config.yaml
num_hidden_layers: 16
hidden_size: 128
num_attention_heads: 2
num_key_value_heads: 1
head_dim: 64
intermediate_size: 320
vocab_size: 1951
hidden_act: "swiglu"
norm: "rmsnorm"
norm_place: "pre"
norm_eps: 1e-05
positions: "rope"
rope_theta: 10000.0
rope_fraction: 1.0
qk_norm: false
attn_scale: 0.125
bias: "none"
tie_word_embeddings: false
parallel_block: false
init: "normal"
init_std_qkv: 0.0406
init_std_o: 0.00717
init_std_up: 0.0406
init_std_down: 0.00454
optimizer: "muon_variant"
learning_rate: 0.00869
lr_mult_o: 1.5
lr_mult_down: 1.5
beta1: 0.95
lr_head: 0.0072
max_grad_norm: 1.0
warmup_steps: 200
schedule: "wsd"
decay_fraction: 1.0
decay_shape: "linear"
final_lr_fraction: 0.1
batch_tokens: 16384
max_seq_len: 512
doc_mask: true
train_tokens: 106600000
max_steps: 6507
dataset: "wikipedia_en"
Each number is 50 + 12 x the weight over its row's rms, rounded and kept within 0 to 99. Layers, rows and columns count from 0. The size before them is the row's rms in percent of the matrix's.

# layer 3 attention query, 128x128, rms 0.184, rows 55-63,119-127, columns 0-127
094:36 46 45 36 36 71 51 59 56 42 60 36 57 45 60 50 49 56 66 51 53 58 45 48 46 35 54 40 52 37 51 47 44 45 78 35 52 71 41 60 39 54 67 52 56 58 44 44 35 66 45 67 51 56 24 36 37 43 31 52 52 58 52 63 57 40 49 54 65 51 33 50 27 60 38 39 50 54 65 51 67 39 17 54 28 43 44 62 65 53 59 33 48 47 34 50 52 69 36 34 58 51 51 59 60 38 61 82 54 40 29 52 44 72 49 43 77 42 59 46 48 58 30 75 32 46 54 38
094:38 45 58 45 69 47 40 61 26 39 39 26 42 44 44 57 33 49 53 46 55 55 46 50 62 64 58 48 54 52 64 51 51 35 45 45 40 40 39 54 39 44 49 61 61 45 60 51 45 70 59 62 63 56 49 54 53 44 41 26 60 54 60 55 39 57 65 31 24 37 59 50 40 59 37 45 31 54 58 31 56 32 50 59 44 57 40 49 67 54 11 55 54 58 52 35 42 35 58 47 43 61 27 42 66 55 29 33 64 83 28 46 47 46 17 55 55 37 57 41 49 28 30 54 49 54 57 47
086:44 73 41 52 63 63 59 27 45 60 55 47 43 50 44 43 53 59 44 67 49 52 69 45 30 53 47 55 51 43 56 64 26 56 62 49 57 58 50 54 50 48 40 46 37 52 55 56 62 69 32 40 76 45 43 24 33 51 52 49 53 65 36 44 53 66 48 43 73 54 44 46 63 48 51 40 69 60 57 66 59 43 62 74 41 44 45 51 30 53 60 43 29 53 33 52 45 55 71 45 20 23 59 38 53 48 45 47 16 43 56 39 55 47 57 26 62 42 26 52 60 35 37 48 53 58 73 57
100:58 56 53 69 46 29 59 72 47 49 58 62 26 57 46 61 59 34 45 59 37 27 60 54 39 42 51 42 37 72 31 63 63 62 38 55 56 41 57 39 52 55 57 26 29 45 51 36 48 46 42 61 49 46 60 97 74 52 66 63 34 42 49 49 46 52 61 56 68 38 57 53 67 47 36 59 46 50 33 53 45 57 60 53 41 58 44 57 38 61 36 31 35 57 54 67 38 38 37 57 31 29 69 56 44 43 32 46 51 48 57 30 55 60 43 66 55 59 40 39 31 60 45 44 44 56 48 44
098:37 27 52 62 21 57 42 61 45 88 51 34 56 37 64 38 69 54 52 46 49 52 43 73 53 45 58 65 38 58 58 26 68 49 46 35 49 48 60 50 30 72 63 57 66 49 63 43 42 53 53 43 47 60 51 52 45 67 45 58 56 58 51 30 51 79 54 60 62 63 53 34 44 45 52 53 52 37 53 24 48 50 61 82 36 64 60 83 45 61 58 59 46 43 42 49 58 33 58 26 29 57 43 63 61 54 44 63 51 50 46 65 42 50 44 43 57 40 62 41 52 48 67 52 47 51 52 49
095:20 63 43 36 53 24 45 45 48 59 39 48 45 41 63 55 51 39 53 43 69 49 47 44 36 56 63 35 52 53 30 74 43 35 29 39 43 59 56 37 58 58 45 54 59 62 67 50 64 36 47 60 32 68 57 46 56 55 69 72 44 46 37 58 45 36 49 56 44 51 57 42 58 67 68 62 45 54 66 58 48 43 62 72 35 57 53 44 60 36 50 58 58 27 44 45 47 59 49 52 45 56 60 65 60 39 86 47 49 51 53 45 45 73 30 21 29 48 52 49 33 46 75 46 31 46 50 67
097:51 54 51 36 61 32 44 62 52 58 62 35 71 51 38 61 41 73 11 40 35 49 48 52 44 43 61 66 53 56 47 32 49 31 40 49 44 49 48 47 38 54 45 19 57 60 51 39 52 48 54 60 62 53 45 54 43 63 65 63 44 63 43 44 27 49 32 61 47 54 47 70 46 32 39 35 61 30 55 66 46 48 36 52 53 52 39 36 29 74 37 40 47 54 54 59 60 61 25 46 48 43 51 40 40 38 58 53 49 58 79 23 53 41 32 35 30 66 46 44 60 51 58 51 47 50 42 25
092:36 55 47 42 51 53 45 39 58 59 50 22 43 66 50 27 49 53 75 56 38 54 68 47 51 61 40 65 47 42 68 66 49 35 42 49 59 41 57 39 62 34 36 52 46 44 43 47 66 56 56 56 48 48 49 54 52 57 70 44 35 57 34 35 60 50 20 43 48 26 48 39 29 55 42 46 40 49 45 64 68 53 45 52 33 28 35 64 52 80 68 66 47 51 23 57 48 61 41 34 33 69 51 53 64 39 31 45 35 44 43 36 51 51 47 33 67 49 67 66 59 42 54 30 59 57 33 57
093:31 56 52 48 42 56 59 50 63 67 24 61 43 51 59 30 47 43 57 43 53 54 46 35 54 42 71 57 46 33 39 75 41 59 26 60 54 56 31 28 49 50 56 50 59 55 73 55 45 75 44 56 32 70 77 53 76 59 41 71 40 45 48 31 49 28 58 40 59 42 59 72 63 47 55 68 58 31 55 57 56 59 52 61 67 57 42 52 48 42 44 34 35 42 60 36 45 41 53 43 61 60 53 46 56 40 46 41 41 32 60 58 39 36 60 67 36 55 56 57 29 61 49 30 50 72 46 49
116:53 42 46 51 22 53 54 58 42 29 70 43 44 38 59 58 41 32 38 45 50 54 82 30 46 74 56 61 38 55 58 48 48 35 54 45 57 31 76 44 55 57 46 41 60 57 52 37 59 38 62 73 61 47 44 63 56 69 65 60 64 44 56 09 62 47 76 46 67 36 72 39 32 49 47 50 55 58 46 39 54 51 69 43 56 41 63 57 69 66 53 51 45 59 51 45 33 47 36 48 51 36 51 56 56 59 62 64 46 46 59 40 44 60 55 50 50 41 44 45 63 45 75 49 76 45 53 42
114:51 29 53 41 54 50 55 48 44 19 52 48 69 63 37 55 74 72 42 38 58 61 48 41 46 51 35 62 35 46 61 36 51 49 69 47 64 56 69 37 55 51 42 58 64 51 42 53 42 30 55 42 51 52 31 56 49 64 54 36 65 37 55 34 51 50 38 46 66 60 50 31 54 47 57 58 50 61 39 67 15 60 28 53 47 40 48 61 51 60 60 64 38 34 48 32 64 55 49 54 60 76 54 65 68 54 62 51 62 45 52 31 30 63 50 48 40 71 23 68 58 55 41 54 50 37 69 40
103:66 48 50 58 39 73 54 51 49 42 55 59 56 75 52 40 42 58 56 48 50 44 43 33 42 40 62 64 40 44 48 22 70 59 65 49 56 26 44 67 42 54 52 54 43 58 53 28 39 52 17 35 52 42 35 37 44 58 52 72 63 45 60 56 52 50 54 66 50 15 55 71 42 52 39 45 32 45 54 36 33 64 69 34 57 50 30 47 51 39 53 59 41 49 54 57 68 46 53 54 72 59 80 52 48 67 51 42 53 56 56 56 65 21 55 46 46 23 44 52 52 49 56 37 67 49 64 50
094:48 64 42 49 60 48 67 37 54 39 59 42 48 54 64 31 61 54 49 41 36 67 69 57 65 35 72 57 53 40 36 32 58 45 45 47 44 48 58 65 51 62 47 62 34 49 40 53 46 68 43 60 30 29 31 43 66 55 46 50 42 50 68 41 54 70 33 71 51 38 45 57 67 27 63 20 39 37 37 54 58 16 56 50 55 48 58 52 52 56 50 44 61 45 46 64 58 46 47 58 38 56 38 32 39 68 67 58 34 55 58 58 62 38 38 35 52 75 46 35 38 55 69 65 29 63 46 58
104:45 49 35 67 38 45 68 52 48 62 63 34 11 64 74 74 40 51 60 31 44 61 31 38 47 65 44 79 51 44 41 52 55 37 57 52 65 55 48 36 51 55 49 59 54 44 60 63 69 55 49 54 46 53 56 54 64 38 55 62 50 49 58 65 45 39 54 54 50 68 46 46 42 46 70 45 58 62 66 45 55 55 31 48 48 58 34 46 49 71 51 37 58 45 28 99 55 46 46 40 48 66 46 37 37 65 46 58 55 66 32 57 55 54 38 49 45 45 66 64 68 51 54 54 46 57 38 66
107:40 54 46 46 53 56 51 30 18 39 65 40 45 45 48 42 47 85 59 42 60 41 51 34 38 30 47 66 70 68 69 57 46 31 48 53 61 55 63 54 69 64 42 43 51 41 54 50 38 65 47 51 48 55 57 47 47 47 45 45 49 56 25 54 61 56 53 54 44 60 52 28 35 73 49 59 60 44 70 61 58 60 42 52 55 39 49 41 36 54 54 48 47 44 29 51 51 51 49 35 49 47 49 54 77 55 59 45 30 69 67 23 40 18 64 47 49 38 29 29 45 38 29 40 54 34 48 43
113:50 60 46 25 58 42 57 49 38 73 55 69 64 45 54 43 63 39 47 36 47 57 28 13 37 56 39 51 72 38 51 71 67 30 27 54 44 40 51 49 73 40 31 37 56 47 50 33 59 38 41 49 43 51 49 43 56 59 53 31 36 48 51 44 60 41 45 55 44 57 39 52 47 62 18 56 31 70 48 72 40 49 42 80 28 55 42 63 62 34 43 49 55 47 58 50 53 35 44 43 60 37 48 37 48 49 70 46 49 52 69 36 31 48 56 71 51 42 43 46 37 53 47 59 40 38 44 47
107:37 33 73 53 47 53 58 31 35 56 37 44 46 37 38 42 42 56 53 41 40 54 56 25 50 58 53 34 46 32 44 41 70 32 33 57 46 51 54 45 43 23 47 37 75 45 49 68 38 58 55 25 57 51 41 44 71 24 28 50 65 40 66 59 60 50 39 55 36 39 47 52 48 25 55 29 51 57 46 67 52 26 58 66 46 45 58 50 34 34 49 43 59 46 70 36 50 51 41 43 59 41 33 58 30 37 48 55 47 61 68 70 61 50 34 56 33 53 39 42 68 38 49 59 49 39 47 56
104:34 60 80 48 45 64 51 40 66 49 34 58 51 35 60 64 55 23 42 46 62 53 53 58 33 47 64 62 31 50 50 45 60 54 49 53 33 58 53 38 46 29 53 47 41 41 45 58 66 33 55 70 60 38 70 39 49 27 31 58 62 56 66 42 59 33 44 54 38 65 46 38 33 47 52 45 58 38 57 34 60 54 57 54 24 50 78 56 79 60 53 56 50 36 40 59 46 34 47 71 37 44 50 79 44 43 46 30 61 48 58 55 37 51 66 35 52 44 34 51 41 39 45 40 49 36 32 38
# layer 3 attention key, 64x128, rms 0.19, rows 55-63, columns 0-127
106:47 55 47 44 46 30 60 44 68 53 59 47 48 60 31 50 53 48 43 72 50 61 19 53 41 60 41 41 67 52 39 26 49 40 29 52 66 57 33 45 16 55 61 57 36 62 47 66 52 56 56 52 52 51 47 42 55 22 37 52 31 34 35 50 58 39 40 62 57 47 40 24 47 35 51 45 29 58 55 62 26 70 43 58 53 36 36 44 49 38 60 46 60 33 58 32 55 49 61 48 37 58 57 51 55 47 37 42 34 47 39 68 54 44 43 50 45 40 71 42 56 34 56 36 21 47 71 41
096:63 52 45 50 49 52 30 41 44 65 56 71 31 52 72 47 36 51 70 59 40 58 35 35 42 56 46 46 57 48 52 68 33 64 51 68 52 61 38 44 52 44 35 33 57 49 34 56 54 45 50 65 48 45 55 52 33 53 36 70 34 33 52 69 50 29 55 43 42 41 36 66 57 36 58 47 47 50 53 59 59 51 60 49 39 48 72 53 47 63 45 74 63 38 43 49 66 39 47 60 49 31 59 84 42 22 48 61 50 35 54 52 54 42 35 61 39 38 47 36 17 64 47 34 21 41 45 49
093:55 57 55 72 41 44 36 64 53 53 77 40 54 65 54 54 56 72 53 49 47 69 53 72 63 68 56 52 58 66 22 40 40 41 80 44 54 43 23 61 50 46 53 67 65 65 42 60 45 53 48 56 53 28 52 56 59 66 50 38 53 44 50 42 44 52 45 49 57 49 61 33 66 34 50 62 43 65 41 49 30 53 42 38 52 67 71 49 28 65 39 36 42 45 49 36 39 54 49 47 54 54 20 58 41 52 46 30 53 54 29 48 29 44 58 73 70 60 40 51 42 50 60 48 25 47 63 55
087:47 28 40 55 54 43 35 44 50 34 55 48 40 28 38 57 26 33 57 31 56 56 51 75 45 44 38 38 37 57 62 50 76 52 60 42 42 68 56 49 54 59 51 50 58 38 40 32 71 55 50 62 36 54 55 51 39 58 64 35 42 60 66 48 50 54 50 20 34 52 44 46 49 24 50 51 69 59 51 24 72 63 62 58 55 52 67 51 65 59 45 33 33 29 59 41 35 59 55 72 66 45 37 69 38 60 65 44 47 66 48 66 55 55 58 50 43 56 40 54 69 44 35 59 74 54 52 48
099:46 52 40 54 48 43 46 50 64 43 45 50 37 52 43 73 58 49 38 34 36 45 38 80 49 83 36 69 58 78 63 63 63 52 41 51 59 41 53 63 62 46 65 42 39 59 68 65 46 49 77 52 35 55 57 59 66 39 51 52 41 52 25 47 41 48 48 47 53 45 54 49 46 44 48 45 45 31 49 49 68 34 43 49 77 33 51 34 56 47 36 64 38 48 54 61 65 29 31 52 39 75 55 54 59 40 46 42 72 48 76 66 54 41 57 82 51 48 55 46 59 43 44 44 59 31 55 49
095:67 29 54 53 60 58 56 65 67 61 53 48 49 27 76 33 67 60 65 40 47 39 54 29 65 39 32 45 43 53 58 49 44 83 40 45 45 39 56 58 64 58 69 40 69 54 62 59 31 56 42 54 26 35 47 48 16 47 40 36 32 61 53 67 61 37 46 40 46 70 57 55 58 58 50 28 51 38 54 56 57 59 50 53 54 55 41 43 45 62 63 37 54 59 49 28 43 41 60 47 40 53 63 31 58 54 41 50 32 43 59 52 39 53 68 56 65 35 51 60 41 55 77 56 45 36 47 41
103:60 36 60 74 55 48 53 61 56 57 42 57 45 48 57 39 47 42 75 52 51 61 66 56 53 50 29 56 47 60 56 47 34 25 34 44 57 69 40 51 43 50 51 49 33 67 55 67 39 58 41 36 50 38 50 50 38 45 51 48 49 46 46 72 60 57 63 64 38 65 72 84 47 37 29 55 65 57 46 31 56 50 60 54 44 47 41 44 21 41 67 49 38 56 42 37 33 54 49 67 40 33 75 50 55 66 56 86 61 40 51 72 55 60 55 44 41 52 74 53 73 48 57 48 49 60 44 55
101:59 60 58 62 39 65 45 70 36 38 57 42 62 57 38 37 42 33 54 28 64 65 62 64 40 38 58 58 38 59 71 43 51 57 41 43 55 38 43 40 48 56 41 54 40 49 24 34 26 55 52 52 44 59 62 43 46 42 56 67 63 31 48 68 47 39 38 66 33 79 47 29 56 52 60 62 66 53 59 37 49 44 52 56 34 53 30 42 47 53 32 61 67 41 35 43 62 45 57 23 65 34 63 45 54 59 61 34 47 55 34 71 43 67 43 66 36 54 51 42 42 25 59 45 35 39 46 55
093:53 26 47 21 56 53 51 59 72 57 40 55 46 44 40 32 27 49 31 53 46 51 37 43 74 39 33 48 53 39 53 61 50 66 43 42 40 67 49 51 54 55 34 36 53 35 57 46 33 54 55 23 60 31 52 70 68 55 39 49 51 69 48 44 50 67 30 50 44 71 54 43 60 52 51 70 45 63 32 31 36 57 53 34 61 55 55 37 61 47 42 31 65 42 40 64 46 53 54 43 73 57 71 28 58 48 54 37 34 52 79 40 47 57 37 36 52 44 49 45 55 46 59 38 44 55 31 41
# layer 3 attention value, 64x128, rms 0.138, rows 0-9, columns 0-127
099:33 65 52 55 40 44 62 38 35 71 51 45 29 53 71 52 17 62 72 63 78 53 33 45 65 36 64 55 45 39 65 57 39 73 44 48 62 42 51 44 53 66 59 58 63 53 40 43 45 45 46 70 58 52 59 70 30 33 49 61 53 44 43 41 48 34 53 54 66 41 55 54 54 66 46 35 47 47 52 42 65 68 37 49 37 41 57 55 42 56 31 58 51 44 36 49 43 68 58 41 65 64 63 38 23 60 33 74 42 48 65 58 41 47 70 72 52 62 44 55 32 52 50 49 43 55 46 40
100:54 51 36 40 51 30 58 55 58 40 56 48 45 52 78 56 57 43 33 50 51 46 56 44 55 31 28 64 47 59 40 61 54 59 70 44 39 40 52 28 73 46 48 39 66 77 61 53 45 31 73 61 65 53 47 64 62 46 67 56 47 41 57 58 56 53 63 56 46 43 30 42 47 30 64 63 61 62 32 62 51 67 41 65 64 46 45 50 45 50 46 63 60 76 41 65 65 51 38 41 48 54 49 66 68 52 48 52 34 30 65 67 58 27 55 55 48 65 49 66 48 50 28 63 23 27 45 49
099:78 39 46 56 37 69 71 53 65 58 62 47 36 43 42 39 64 47 32 68 42 45 47 33 24 63 30 68 30 54 42 56 55 42 31 66 65 37 41 41 42 30 46 64 54 39 39 41 44 47 33 53 37 54 51 29 60 53 45 70 64 51 36 32 53 52 44 38 52 68 56 49 61 45 54 37 58 57 62 39 61 46 46 43 49 62 59 58 36 33 40 29 72 69 37 30 51 64 34 47 47 38 58 33 43 42 31 39 54 38 46 55 60 56 52 33 62 22 48 55 51 50 48 39 35 59 53 49
103:41 45 70 37 38 45 28 55 63 37 54 48 35 56 65 37 49 56 66 70 66 60 35 60 54 70 45 60 62 45 34 53 59 34 57 32 20 39 53 32 61 71 55 59 27 50 64 58 34 52 49 82 36 42 47 56 43 68 40 58 48 34 58 40 51 61 40 61 41 63 30 57 49 45 52 36 58 51 68 52 57 58 56 59 61 52 70 35 61 51 57 54 40 67 43 48 41 52 61 47 64 52 25 44 60 42 44 58 42 45 63 44 21 64 47 47 55 54 67 61 50 45 63 39 62 67 65 35
106:64 53 67 68 36 54 51 32 39 52 44 69 56 51 28 49 61 50 63 62 57 47 58 54 51 45 62 51 51 42 36 54 48 38 46 48 33 53 52 46 73 42 63 32 50 40 46 59 53 48 53 43 46 77 78 54 41 53 43 50 56 29 55 31 59 50 51 77 46 09 46 59 42 55 46 37 40 32 66 56 52 74 61 74 44 49 55 32 52 44 68 55 41 68 41 38 45 64 49 43 63 46 54 49 39 49 49 28 57 50 50 59 47 56 56 38 62 68 44 64 32 54 48 20 59 56 30 70
105:69 55 33 53 70 39 36 54 70 76 58 37 38 78 30 41 51 66 48 53 33 32 43 64 53 50 55 56 52 42 51 54 59 61 48 50 33 32 63 50 42 69 63 40 49 59 55 54 00 36 46 66 53 53 51 56 50 27 49 53 52 59 53 48 23 42 44 66 39 64 63 43 33 44 59 40 35 49 54 48 53 52 40 41 52 60 70 54 44 59 53 35 37 61 59 62 40 52 41 28 43 52 39 59 58 57 46 47 69 68 44 36 38 46 58 68 58 60 41 63 66 47 57 44 48 42 38 46
113:42 54 56 53 60 49 56 45 48 24 60 53 37 41 42 56 66 56 43 53 33 47 53 40 62 67 52 54 47 56 50 65 38 52 79 68 62 58 61 50 57 48 79 68 41 47 65 65 49 53 50 68 42 54 45 44 62 37 50 40 46 55 44 56 18 42 46 43 55 52 41 59 68 53 57 52 45 58 48 78 49 45 45 52 67 53 53 29 65 38 65 78 44 43 46 67 53 49 60 27 40 38 47 55 11 60 64 71 36 47 26 51 32 42 60 34 68 32 59 41 56 45 44 52 32 59 47 54
090:51 55 54 36 32 36 41 22 69 28 49 38 45 47 33 47 48 61 39 56 60 38 46 50 52 46 55 52 32 55 53 45 41 66 46 44 61 61 59 56 63 58 67 64 38 49 69 62 46 80 74 43 58 50 64 33 64 51 49 61 43 61 30 44 35 48 71 68 42 56 49 51 47 27 58 46 58 57 67 42 42 45 53 55 79 38 50 56 38 33 45 36 56 57 57 50 65 33 38 54 60 58 19 24 50 54 59 63 63 40 47 47 61 52 56 42 37 33 76 55 48 64 62 43 46 47 29 37
093:47 66 52 55 48 27 61 54 54 59 56 39 53 65 71 50 61 66 42 38 50 45 67 57 55 58 31 42 62 45 39 75 42 63 46 53 44 42 69 22 43 19 42 54 28 46 45 56 59 48 76 34 36 47 45 44 26 29 48 39 53 47 38 54 56 44 62 62 40 41 60 27 41 55 44 36 39 49 51 50 42 44 47 68 47 44 48 64 65 31 34 34 61 42 48 46 47 56 26 42 38 59 52 41 47 68 21 28 49 55 57 28 65 51 67 36 36 47 61 37 44 57 57 55 58 53 51 42
095:40 49 53 71 39 49 30 38 47 41 53 44 69 62 48 70 59 59 55 39 27 53 36 42 40 43 50 61 51 39 56 74 52 54 48 41 52 54 57 59 59 76 42 53 37 59 42 41 60 44 49 55 64 43 57 44 66 80 52 24 49 60 59 58 73 69 47 52 56 45 42 51 50 34 59 54 29 34 46 42 76 43 58 64 51 55 59 49 72 23 44 44 48 73 67 46 55 56 42 31 44 71 66 55 43 48 65 54 67 51 62 86 38 39 56 39 50 30 60 47 59 47 53 44 48 57 66 57
# layer 3 attention output (transposed), 128x128, rms 0.205, rows 0-8,64-72, columns 0-127
097:60 35 53 27 56 47 71 54 47 54 46 61 50 58 43 46 53 39 49 44 43 43 50 66 36 64 42 49 69 68 50 66 55 26 70 44 49 61 47 69 42 56 61 60 47 52 36 59 57 34 78 62 66 57 37 51 65 66 52 72 60 60 33 58 48 66 46 53 70 37 41 62 43 42 34 48 82 70 21 55 47 43 68 51 58 43 34 44 37 60 56 62 45 46 57 42 51 45 53 64 37 61 68 37 57 39 50 47 59 56 58 52 47 61 34 35 31 52 45 41 62 46 74 50 51 29 76 49
090:37 50 37 42 57 59 55 61 54 43 57 53 66 63 37 52 45 71 35 52 38 57 30 61 51 53 60 49 43 70 54 47 45 59 32 35 50 61 59 63 56 69 45 52 22 45 34 66 45 27 53 52 37 64 60 25 35 53 44 46 36 58 42 49 55 56 39 66 45 42 62 64 74 57 67 37 70 61 40 50 48 61 93 52 63 80 43 51 60 47 43 59 58 44 70 63 64 64 53 61 31 28 36 53 43 46 42 53 46 70 62 39 48 36 50 56 50 35 59 56 49 62 49 50 54 62 40 38
100:45 77 58 52 49 48 61 63 48 46 62 45 44 37 31 60 50 49 45 36 66 52 24 73 64 42 61 66 57 54 46 35 30 52 52 62 52 56 43 30 38 41 44 70 44 50 53 23 49 78 53 46 62 70 49 63 41 49 34 53 56 58 37 54 47 48 68 65 69 34 50 58 39 39 63 51 43 61 45 42 28 49 35 43 57 39 52 58 52 47 59 52 52 52 49 75 43 76 58 41 68 40 57 33 46 41 61 45 65 38 51 23 41 31 58 50 27 70 54 64 47 71 60 46 43 70 45 57
096:56 54 52 45 41 44 49 52 56 49 61 27 57 53 58 23 43 47 72 42 63 40 43 49 49 54 39 62 53 61 43 41 47 53 58 75 52 28 55 51 44 18 53 62 52 58 77 59 62 44 47 57 58 28 40 72 62 52 41 39 71 54 55 69 71 23 37 44 43 56 43 38 39 48 51 33 42 56 36 55 53 42 49 48 53 50 42 48 50 46 25 42 57 26 52 71 41 30 62 51 27 49 48 55 55 58 73 41 59 54 43 37 59 62 48 48 19 36 46 51 54 45 51 69 32 30 49 70
096:45 50 66 50 57 45 40 30 30 38 31 39 46 71 54 62 54 50 33 47 61 54 51 51 46 49 43 58 44 36 36 45 41 51 50 52 20 36 74 60 54 50 42 57 60 43 41 36 48 45 31 34 48 26 41 74 71 42 20 41 63 49 67 46 38 53 27 33 45 63 53 46 34 48 52 37 62 46 35 52 50 58 45 39 47 51 54 41 48 39 68 52 65 30 44 48 69 38 56 60 46 68 45 55 58 65 38 61 83 47 62 53 45 52 34 18 42 43 46 50 58 42 38 61 45 51 65 35
109:38 36 46 42 48 45 47 38 64 24 38 21 69 52 68 63 34 38 49 47 51 66 27 32 23 54 50 71 47 41 64 68 46 42 35 55 67 55 42 62 50 59 43 43 56 68 36 61 59 50 56 39 40 59 33 25 67 56 42 38 35 53 37 56 72 30 55 40 60 49 47 52 52 33 42 41 29 62 54 45 49 36 42 56 47 67 36 56 38 36 49 58 54 57 65 53 60 33 60 57 64 52 41 55 49 53 52 50 19 43 69 41 50 57 50 52 31 28 56 41 68 51 63 60 49 60 41 45
093:37 51 61 72 43 51 30 54 44 57 72 40 52 40 88 42 43 37 80 21 39 59 47 43 48 54 64 24 57 54 33 51 63 39 39 44 41 58 47 45 54 47 41 88 45 49 36 46 62 50 49 54 36 45 46 27 61 67 32 44 67 68 44 53 66 48 27 50 60 44 50 69 37 47 64 53 54 54 66 58 65 49 55 38 40 56 61 54 51 34 60 54 60 58 59 39 39 37 50 40 43 69 54 51 37 39 58 59 52 45 47 49 55 56 68 71 45 53 41 54 66 55 29 48 44 31 48 54
089:52 53 51 47 60 48 43 68 39 66 58 42 31 40 65 38 60 32 71 63 61 44 52 60 45 52 63 67 69 52 49 74 64 51 50 69 50 62 62 27 39 45 49 52 43 26 55 21 60 44 54 43 43 64 64 74 44 41 44 62 46 35 59 47 48 58 37 63 41 45 28 52 54 63 58 41 33 54 71 53 43 48 41 39 32 41 44 40 38 31 50 50 58 34 70 37 54 56 56 63 29 35 48 61 71 55 41 40 31 21 41 37 37 66 55 67 42 61 49 51 47 59 63 60 60 36 45 52
097:56 69 40 56 55 40 63 73 51 45 36 24 47 58 73 46 52 38 43 47 45 47 42 58 18 61 42 80 46 42 55 57 57 40 68 50 49 70 48 45 58 56 54 26 38 35 43 52 61 60 33 66 51 30 45 22 63 46 56 38 54 54 52 56 40 46 51 53 47 53 44 43 28 30 63 46 70 40 72 55 36 37 51 49 45 46 46 49 63 48 59 62 53 30 49 45 39 57 29 48 58 40 55 41 79 39 54 63 41 42 62 48 54 60 25 61 53 68 61 39 43 61 53 65 75 45 45 32
100:48 61 55 60 42 46 32 50 51 37 56 48 71 58 50 49 51 55 47 59 71 63 35 46 65 28 47 41 34 35 42 28 47 61 48 50 56 50 59 25 68 39 22 59 54 45 58 44 51 68 29 39 38 52 53 41 26 60 48 42 52 46 53 31 43 41 63 60 07 66 63 42 56 49 49 58 50 44 45 58 43 51 52 38 52 52 50 54 71 65 49 56 51 31 59 45 57 42 53 23 53 43 30 56 59 58 54 45 48 40 23 45 53 38 57 51 39 43 56 54 28 63 22 43 60 64 24 53
099:62 54 80 51 36 50 37 45 72 37 30 51 51 36 57 51 48 47 59 46 78 33 42 65 36 48 62 48 46 21 56 41 66 55 47 77 65 50 32 50 51 36 42 34 70 50 67 32 52 61 52 39 52 60 37 48 48 60 55 67 81 49 53 34 34 50 39 48 40 44 39 46 41 71 45 62 60 57 62 59 54 36 27 44 35 63 68 62 63 41 61 34 48 66 54 34 49 51 53 55 40 59 73 41 47 47 69 30 52 47 49 54 65 55 38 36 45 40 42 43 53 52 63 40 36 52 61 41
104:49 38 55 55 47 47 48 52 65 59 37 43 63 65 63 51 50 52 57 53 44 25 77 36 48 54 43 57 53 35 47 45 62 48 55 57 53 44 69 45 47 57 59 45 49 47 50 76 57 23 56 43 40 26 56 46 72 62 56 63 48 40 75 54 48 49 25 35 31 52 43 58 57 57 41 51 52 33 48 50 75 42 59 46 51 54 46 57 64 57 44 42 41 28 44 32 50 39 39 65 55 55 45 77 40 56 48 53 34 47 67 67 58 61 31 59 70 51 60 36 89 50 48 62 58 18 55 51
100:55 44 51 37 53 49 54 55 57 42 61 72 47 69 35 77 40 67 30 66 45 60 60 67 57 45 56 62 48 36 62 53 39 55 41 40 63 79 53 75 47 51 39 55 46 58 50 57 52 60 44 47 37 68 60 51 48 51 60 72 42 44 36 41 38 55 63 51 56 45 70 56 49 49 61 37 64 68 53 45 44 58 36 32 18 76 49 43 47 51 46 47 45 63 56 31 70 57 39 54 50 48 68 42 61 59 46 50 23 58 42 49 43 35 32 54 57 30 45 59 50 64 35 24 61 60 39 26
114:58 51 55 52 43 50 65 71 65 51 71 56 68 43 47 47 32 54 33 48 30 59 56 35 73 51 56 42 52 46 64 23 68 63 67 64 61 31 52 48 62 58 45 45 41 64 55 53 73 42 59 68 57 56 34 47 37 53 64 59 44 48 30 50 39 30 53 49 39 50 52 53 36 43 57 68 58 59 48 56 39 51 69 37 58 43 48 55 53 47 19 41 53 57 60 62 50 40 57 47 55 65 41 44 55 37 56 30 19 73 31 52 50 35 56 59 54 58 42 62 59 63 54 66 41 63 14 41
098:48 58 61 47 39 49 60 43 64 72 39 84 63 50 51 55 59 67 44 53 60 37 56 70 67 28 24 53 53 37 49 24 38 56 57 47 54 51 70 47 39 24 52 48 46 49 43 54 41 68 33 49 64 33 62 58 38 67 43 58 70 54 49 55 31 80 65 61 30 62 62 47 61 51 50 41 37 45 50 50 65 73 59 57 66 34 48 29 67 43 57 40 44 55 42 42 32 47 44 55 30 47 51 41 56 48 51 61 51 62 49 55 57 35 52 41 77 50 49 64 50 50 38 43 40 57 52 69
107:53 48 60 41 81 64 67 47 47 39 35 49 28 48 33 50 58 45 39 44 57 36 34 50 34 58 40 50 57 37 41 47 43 32 42 45 55 41 59 46 52 48 56 26 50 28 48 41 44 60 62 46 27 44 48 52 48 40 59 59 36 32 44 39 46 49 56 53 33 73 52 43 44 36 49 59 56 38 67 44 47 39 38 61 60 85 51 48 64 77 31 33 36 64 38 72 53 51 50 67 30 51 63 58 56 61 47 54 71 86 50 43 66 65 32 48 47 51 54 51 44 41 66 52 54 52 54 36
102:58 24 47 57 68 61 42 54 52 30 46 42 71 56 42 58 52 64 36 47 35 51 49 46 53 55 34 51 54 39 41 43 54 57 36 51 40 24 32 74 67 43 40 54 53 72 35 76 42 54 43 37 51 43 34 37 64 69 36 46 64 59 53 55 35 34 53 44 64 39 70 47 53 52 53 53 55 56 44 53 76 31 36 59 61 57 46 44 69 69 54 37 50 70 30 55 50 31 32 48 54 65 56 38 43 36 56 56 65 80 43 53 73 40 41 35 62 54 52 41 51 32 42 47 40 38 62 54
117:46 56 54 61 49 61 32 39 36 52 51 55 47 38 30 45 46 63 49 46 45 57 63 38 62 50 57 42 42 53 29 52 70 45 43 43 42 44 41 52 72 72 55 49 76 75 58 42 48 37 55 47 53 52 60 75 39 53 37 53 43 46 73 33 44 49 45 53 71 53 54 64 67 47 52 53 37 78 51 57 57 48 47 56 66 22 48 67 65 35 44 36 48 57 49 45 47 55 59 55 50 29 41 52 25 70 57 42 56 57 34 54 33 29 58 36 74 41 32 58 55 49 44 37 16 36 49 66